{"tie_embeddings": false, "init_std_up": 0.0627, "lr_head": 0.00782}
Each number is 128 + 32 x the weight over its row's rms, rounded and kept within 0 to 255. Layers, rows and columns count from 0. Numbers have three digits each. The size before them is the row's rms in percent of the matrix's.

# layer 14 MLP down, 128x320, rms 0.0627, rows 0-99, columns 128-191
099:106129139116142135161157201105147119143099164167081161176105121096071150147184069173161141113079158136156164133149179138135114124107126167104144132109170146153108115171150120158151104188163180
100:175095118153094107113130138086146108074171136164127125119123211099119133118091107139063101080124142167145142109136131060153095156167115159151128116097106133077152021055144151120134094085147140
096:143114140109130157121096119168188151079136131081175114167068128114143094118092136130096115159123156126057109206179161109129163070145073116153126092108194123119136103101122163155121168117144162
097:167115093105086130103131129097174115099144125114173102135097175095129125184101095159132166151151082079122141132132095124109188138135098121140134102115172133165160133108130120153214123116149131
098:171112137170122159172138164131164081116129084122149112158147122122121156139132104101110133116126065160171147053094133151171121152161136144133146118145106094099135128119123149151137063110152116
098:100139144163140118078160161141184120132126157144121125138088158069104117152169143151152134200131127158114137163105131111216146142165071096088142113108176069132114038122160126126159082119132100
107:103181124140131045086170079102138108068117173135154069140152140116146121109157175026134100130152163050113153098197147046177051130171172149163162126101169162165088164116121060124156063148135148
092:098127133073109162092164102057179063143113118196103094115156083135091176113134126156060056126134087126145148115161142171143088161157162149140190163122172128139152151130174133100095158113121128
101:082126106130115160113100156137126227099147163153131144101145117121103129086130162126144136169154147123111083117078106161130110135169111098206078092148106133112163155130155117107129120100149113
101:118198123122147166121150113146178154094147142132105154136148104164125103191122151114075168107106147095131117129132080134131077139106106176059145209105085151070081116119081129127129152143171088
107:084101093094095102124128150179086140117104080133138115177145136141133098168102063152150130098132098159128115143123069133116175151066120130080191125132104084108100138169154136146086058140186084
101:153098135104179056165170097200117099115156116144150116148111121124141139165144110174157134096116196101126051204111142117133100107142182146157092160138168075098150141143176181150133117121130133
097:117156182152134053145074146158144117171100080129107161097063134162152142133126135125079127115159151143117106130101101173100094055068128133190122147140171144132128085210107112147151102132080154
091:095103120154142132056148119142151123120084048156107136141073145130179040131120152078041100109145125134118137097145076152092123113098035127155152106132135132134161168123088124130157148091119107
102:112112110194105096102129138080124134082127146135085118145134158115115144143071119121152131119093138157190125185173213128079123126134138183182165134115186090151101149124147157111060157105119153
104:100103076151132104097129128072144097115157116085149124158130138121102081170083129111154144136125141134174144129110054087118133158179132118097084154139108073130121173138156117073109146153142096
104:076106135150146132072113095109218168153142088185143142056150183205131064128128155130137127100110090171163167109163056111078175112116122105111147151129151147097134095126084128039087135159153093
101:136117142151101145134089091085140153116171168089114117160084169190118156096159161137181122142158155173139074152099126119120114147179094169141147086145146118118190097136116142150187120128145130
100:157154136132089164143108186068203093160101181182107090096174120107209120132102107111092098055097203106085116174142102125133152096124120095151181078106095123122156112146143118165130149126180160
100:097097125113077182150138112088147109095143126144072112073099118153093151137114037099134162153190114135150099091130148133098194120082137135118172110176140118242116127126181170075135136144095117
097:117132205167112101163174172145094114117116120120147135118107089107163179152165102121119106116101127102077121078124150100155075114117109118101132159138107187138158087092105149196022117122156120
101:110074116139123124183149162106093132112121143127116105127065190129093090157101154103230085113128093133104142105133159122147125137075127103143180125078160140077125141141146145128147157164150136
099:084161097084105082182090130040167176158134131152116133135128130187122136070099164168133122093190142129085091163104155103159114165122173053132103137197141083175134138113141170098162110118139128
087:109066105158122105071115105122071136135148071126113159185069128101143116102054165122167075151165118091120124147089104153140166132134133112159122123133070133094133092129138150179095117162138086
099:138118082110137123130175154176146043112161073121051164160153128099167157104160142172136150092138074104155081166122193194137118150176072143115125162072126111125103051099075098154124179050090151
112:114170090140152113110138151126127151172112175110130209128111123092177107158148144092152133107091136179095126153111156131133109115154163159108123089132105082169151107138186170129161151115186132
098:139133181171142125149159169116111111119107082113173148185145181116102165104108084136155134076165141102142155128147154124208128082108156166126088114135131124112165112075114156123129159107094207
095:161116084109153107149102162146123115129114136113164147104082121176126174103100143165167099124155118091164047168105105116141121139149102109151151100119161153146124101156126127136120173117122151
103:189136126144150115110088132118095117116161093104138079115148147092116121113096130183127187133190098063146111089166182138124103112145151089155018153074126130147121114124128159105151089096105159
096:196100173168122072088155164129053102151126145158083128081172114142150158149087139067119116137108151077138125089180151106133097114108166158148125075133144098141133113093046128145150138164116173
103:098178117088106157118114123173179066111118148128184141149162110102054148157097166120105160084118114101136120165124092085149139122101143096161139163191128138145127110069157104137133156111161142
107:116123192103118114160133087085105103153147097161132044111130126152095159104081076159141161109204133127120109157138099113128162147165125156157142152156107118160104204086131128124112102187132064
103:123117200090169145130146112156112105143104068137146143140114126132164118123088164127155056087119096146156151131095088112126124139061062109163156185138109064117112094150120070123133104121052113
096:109092173139120142110171109115102139112123146131125159081092135147138124150090099101153217128063157135116104078143138142123096168164118139135150094091111123205163133126115178113151116099114115
096:132145088142114115188116116101103127127105131134124152078111156091156114045176096058121181067131169101135071159201131151179060098112146150101131149131118135162167110092123125167155121113117161
106:135092144128105107088070147127101125172147140072140112107107164091096151192173133129198134088163138124169142146127120081068157146121105115139079141105137154147081106125124115119115126115111109
099:119157086228142098148178141136148141106093166139131139128155105175109156146121092151146165120130104077104138101146136156060118101141127132137099100141159146111135131111171101129109107116208160
103:161103108170132100132086158130123148133147141114106120173108194148110153100153130156137120173093141128109173099111090107172094106156155123094092083095087108134150106176141121108144131202164148
094:147094096138101146082127135167124131132175159116161140135181072063176124123103162098181066114097150092117106166118114129106096116116108163135128130161112236128157099109099145130122099183116100
102:169146164096123232176113150181113072092110099194115189104096119122101121163120100106087109116093128127186176145145133133095153127109165136142175131180142130136058120131178233111088107183135113
096:163174121133115127108092133153108189148068162142172152147040148136118121120114112109161180171148160179151114102128125144127131116107178073133168120081081139147144143080163169163152138142126137
099:164086077086121100121151114167080151159091144171137120109061128096100109163121067142086152066130117103184167117097099170116095088094138088087117162118098152085101134161142147107124108105134079
103:158159150138056118099107113107146189088129145173102157105165104133141095132112074094161117198167134120173080150127153116118125137122029130120167089156153125131202183079135093154108118129126124
092:155145082102100181192118150075082058056155108140095143102193110129116174086106076096136112154104086132123144129102136122160092156171147158117118099086174204119154089110168067108146190133041137
102:144125090093156120166163150121147029114196109117110109158115082122140152104127176157173139129149116144178141108173197099080122113109147117158145139145194094161122122153104062118184133085062083
112:126157121075146058179119072115110155103130157151057165086071072097181161123135109132148150135103095112119080151141086147086164113155159183157171111114097131155109136119133117175163142095122111
102:127159085140119167150134094084155126100122131185128132134186132104104116108083093061100125057151140109121171123073083107145171064114141126137125115097064088166140154107132146169137161170136135
106:107102170065128142101144116121071102125127097144155087099097102120150087111169184152160137153117109149178162142147098137141160113073062077121106215141112127126147116151101133078113093167102067
101:044111161087138149108131141175148183142158118115111176109144094087163120188155134168117149147138126133113091121088145120079133125101054158176122129143139081122122088142160134098125131196160149
105:134180163147127148148087191172101155144176153137116111192143139157194164117168139180129142152120143135100105134104115153088115105092102125133108104133123148114096124151138109165132162116116124
103:174089096080211116146140125089171173122134132158165141074114147145119157131113142085103163109092131145108123225100136128162036145121098108129058110166147155159142144132170132145126147110141144
099:130115111149145094170128157164136167204150096168157108110032138098170131075139127146129125169142117186140120143059166156111104055130128153151138147140174167119133104087116081107094061166128156
094:107169107046114151156111149135187106083085081147144189128138108111139180069103110177125162159121079121167121072126120123086084107127161152087167120135087128120129103172116172133144090096061161
102:151170112116165125131132159110131109108157113131172134127063099126153143135131137162116143116120101106144088079139126140155124161080114094121157141165073144147156117093104141092173118108112118
105:079119181174067116142116106140085154120112112147066129174138075109124172091130148166080133172077075147201187190089081151140135135092051115074189115153107128096139171139172147118133060158138091
104:147117095148188135069090156128124125156191099167137156116099095089117081142159115188135093084161121158160177097154113109137103119147132098106106149103115174109172108158110122126112167127167147
094:126133165124155096150110077123115112096087127111147096065107139111134070100141108125129051100077129114098133133150140139145170139128191141090099160070126159119136144118133108173085088128074130
101:183068153071111123125104162128118068141151137153171124080119156112098134152147142124131164142080133155164142142124118180085174123142093146169123145093156180187127095082162054113152118121117068
091:039064064154081145114153057101163083144142141118081111115161114114135153146126108068107108082148081126099136050118141130095107105152164177093179150085217171142138134070128142114161160114087137
096:108149194076210150129054155100097161151167108156133124165164067132146160080167136115109151083162128101066116124104129147153170126132134106111159129045143089161073148140147082113168119182115128
094:113140102145089082116071107123107098176089147127132129095117127100165158165117129087110033137127141158075089103030205155132134116155062133122136108138120065113132156088095099169101156152177180
097:158153104041107166131109113167111084127117123160121135105139097112061115096128076192137132117110146141079130086064096175134116134167134145109044169188141096129130084094196143137163150089145092
092:108155089131136171104157167135142141158167110156133148076141124126161163134128164127126132205165118143110138113156195199062116100136125172160143022138136192122126142127122097111113099047123159
101:147177117111168101155108115150082100086074166169123147134017171116144117135105152171150134168130171153145065106177100147164068122168120192139146157170103175123088159146106126123147151068155108
099:123114102160110154079118123143107208147098119152159113098109166100124115176080097085068128110113224187077146154109131162139155148124150112093110137123100147149075109174092165131103132157146158
104:118139171131109041107162096150157097150187092119118113165140123143148072118137189124107174120138125200125099167080149099157185094183137185183103144081135110127111115148142088076114171084057117
107:111138128079104124156114071137114167095089118114104046100152154144195111205106160149144147092144098160118122154053139155088097121108102078108106055051095124162158138053182158159086118155110153
100:175171165120147117090126118164148162099135084101111116099150091174106120167134189116165146165109120149183144133065101172132165167173160121146155136114170162135175073140086081108135145128085081
096:135135089120121136182204187188143129074182172154117104146127071119134142117117120089157154168158075108106106125159097194094139111151108088118213144150077128069096158162150153149105110101134133
100:130116136092095164131108161081162155158141126101105099135167135114100159096099148130102063125123048111108115122117062115103147114122155159162128182131120119167129092121190187136121054175166111
106:071137166112152145077067095101162143130056095139094105070155155146136154094178136144106123097141097138102108050168117105094145166086130141110115082165099123118088159164110107112130131167108149
103:121104126074118096122080115096156204136077105142095140132129108083065166066127105174105147160146090110128122134117091115096147159102156108135168153096131121078171128075195182140152122065144149
102:127122130090129135049147160179101099087096085103190100057150144032166119088160116060109065165156145142137094179094131153123154127157141050168114095115191181128064151161161142161133142139154100
099:076105088160137121172150079085061158143163160123125148158139122162121150156126138104137125138176110139144112094136129123074133132070145124119114139136081174104148167157111103121128069120053146
099:102137138123124142135178147094116110092080148106148168156141101095095120149101170132183127118146108129132055135128122133173113135125112122081166114114168086138147138101111105117174118081130131
095:104184082128133130124088143157167124154147139113119137165086176132129071079117139124128147139115145119137138149103101167152133139130134090183097108097111186114081120079117100171095099184113163
102:104183127122135125129176104130143146138103123124106120056073112097127089204135116095158171155110189154133148168137126137175132157103174149099097144137090138147147126180135157113132132130114068
099:137122132129087115157070138190104138135162141076113130121187146181142133146112153192112170118094132038145075151164118139103117107186097071166106137176109091087090101030156129081063134094193151
100:111153097088131129174148166148129122181150156137208098163139104140134084171152103163089152106094133051102127123160132079054110141083102131199126144094126157143157163134127165061154128085197113
105:130151119149107136130152171067098092069104155100154116141133113107121089124113073116117097104136129105104113102106113168136129113156144094092177155162152121164100125142145126161089154103087174
108:117086114154107187171143120085118096108153093144137079076094134056143070108135132115126165135145100140155175112078087130114158132197093143106121137154134097145133156146160104109119019118088115
103:141139193152186105160122194203129088142119123160134116103144154151050123097100099107104155112135140134115154157122141093072085164169114134118149140104105074131131113133148143122187177153120128
109:127061160076119183121112157107137161106137147184108110145099140106103070125130192148155148127076081116044138185117114162099113119158125169116161102060126162135132145093112116146128135150127112
097:108156184125154137145131147084090168112093131137188146151145123164132098141088148137142103121097169126092118108102136128162121056098174180131110116190171088190130129074133140111135064103102113
096:107123079109134064158155145165110156155096102114135138163169099107122109116143137144126165157116090131118156152102114134145174169134110091172162122116140124149098099165168130090157096138051121
091:134079110126161132128125107118154110160139124170103139198143173155136150119159136118113144181114072105134088134096153107188139126117112103090099154160150146092073145140089095121147134088127095
097:056094178126086156140099178100074110160095133065162133155140153083140119140112141078090115198094119149164103108104143131083108174118103185241133174121132094149096222175133112151100162158144106
099:084125106160107168156176145148121130066134143055128169108180091154116127235104115086126125123124153196110081136095154135157125104136089126164116126108129159169132149133139142158116143099156171
098:108181157141138131131125094138161138152114144076108089160069155117171168114191078107082118153136166073054097103101135118141101117176171190144086082090089152146136126171092140152081137203136199
094:128128128088169085099170106147131143142133110075140109157117127141140125178097114084102153134124059118136108092161111146079128113102132096146200075082118148133122118092076166122148082194112087
098:131151103134163122131116135122094134162126142109110091110162156186128100144105102126128112179127117180170125182111171102092135186070146149127141137116164080158169198113096197171171095152104135
106:130086113151186095115062112119157078133072108146091164139128118166126136147146132139116135136121109137136078075153097167175166141138102157183100118130108158114102065139158146100137187105144156
103:155091111071126072155154109129103126067123156060091120173140134114051108118106062066083169197107152122114101167126128161074164150165147080137130090167154129147114102110163093137093191142134155
105:140053130142070129135089110159173114137159144155159083133138159140105094167156100100148156128120149175099159129159112180105078121141105130161114136173142105127083125175158161065173121158148120
101:109117123171140093068063115104151130183127119108145171126140133099125126120065204165129153088146103119103127193174101146134195159137144148055158124089096127165102092122208080151105120130138172
110:109152136176191131072087173112115074157123097092056183148114173138128086114060131133131107113172133175092155118132126093139166139148119142147173148199138139044150160156120090095087128136110085
094:140147127188079115103074109132103119164109154123097094133101128187121121073070086148145151084146089138121123098169149112096164096140142071186099093184158111166117153143158182121148120081093069
097:087164110138146181118089139116143150147046108099118119110107146099121136080107088097120172114103095100146141096142145097080136178115148151121129128126096103113128095151175172068137121157099124
106:136129162155143133110114094083141129125085132110173130069090113134094114193122137076095143115132170106143150104153127141114145065132168114049186127151127143131140100108099148107153159140130134
105:070165153127210137137171199060175137101162124174118192117134119153091139090133121147099124077150124147123108132114132119117138048147136091152162139114142102101141137073219089122152121127183120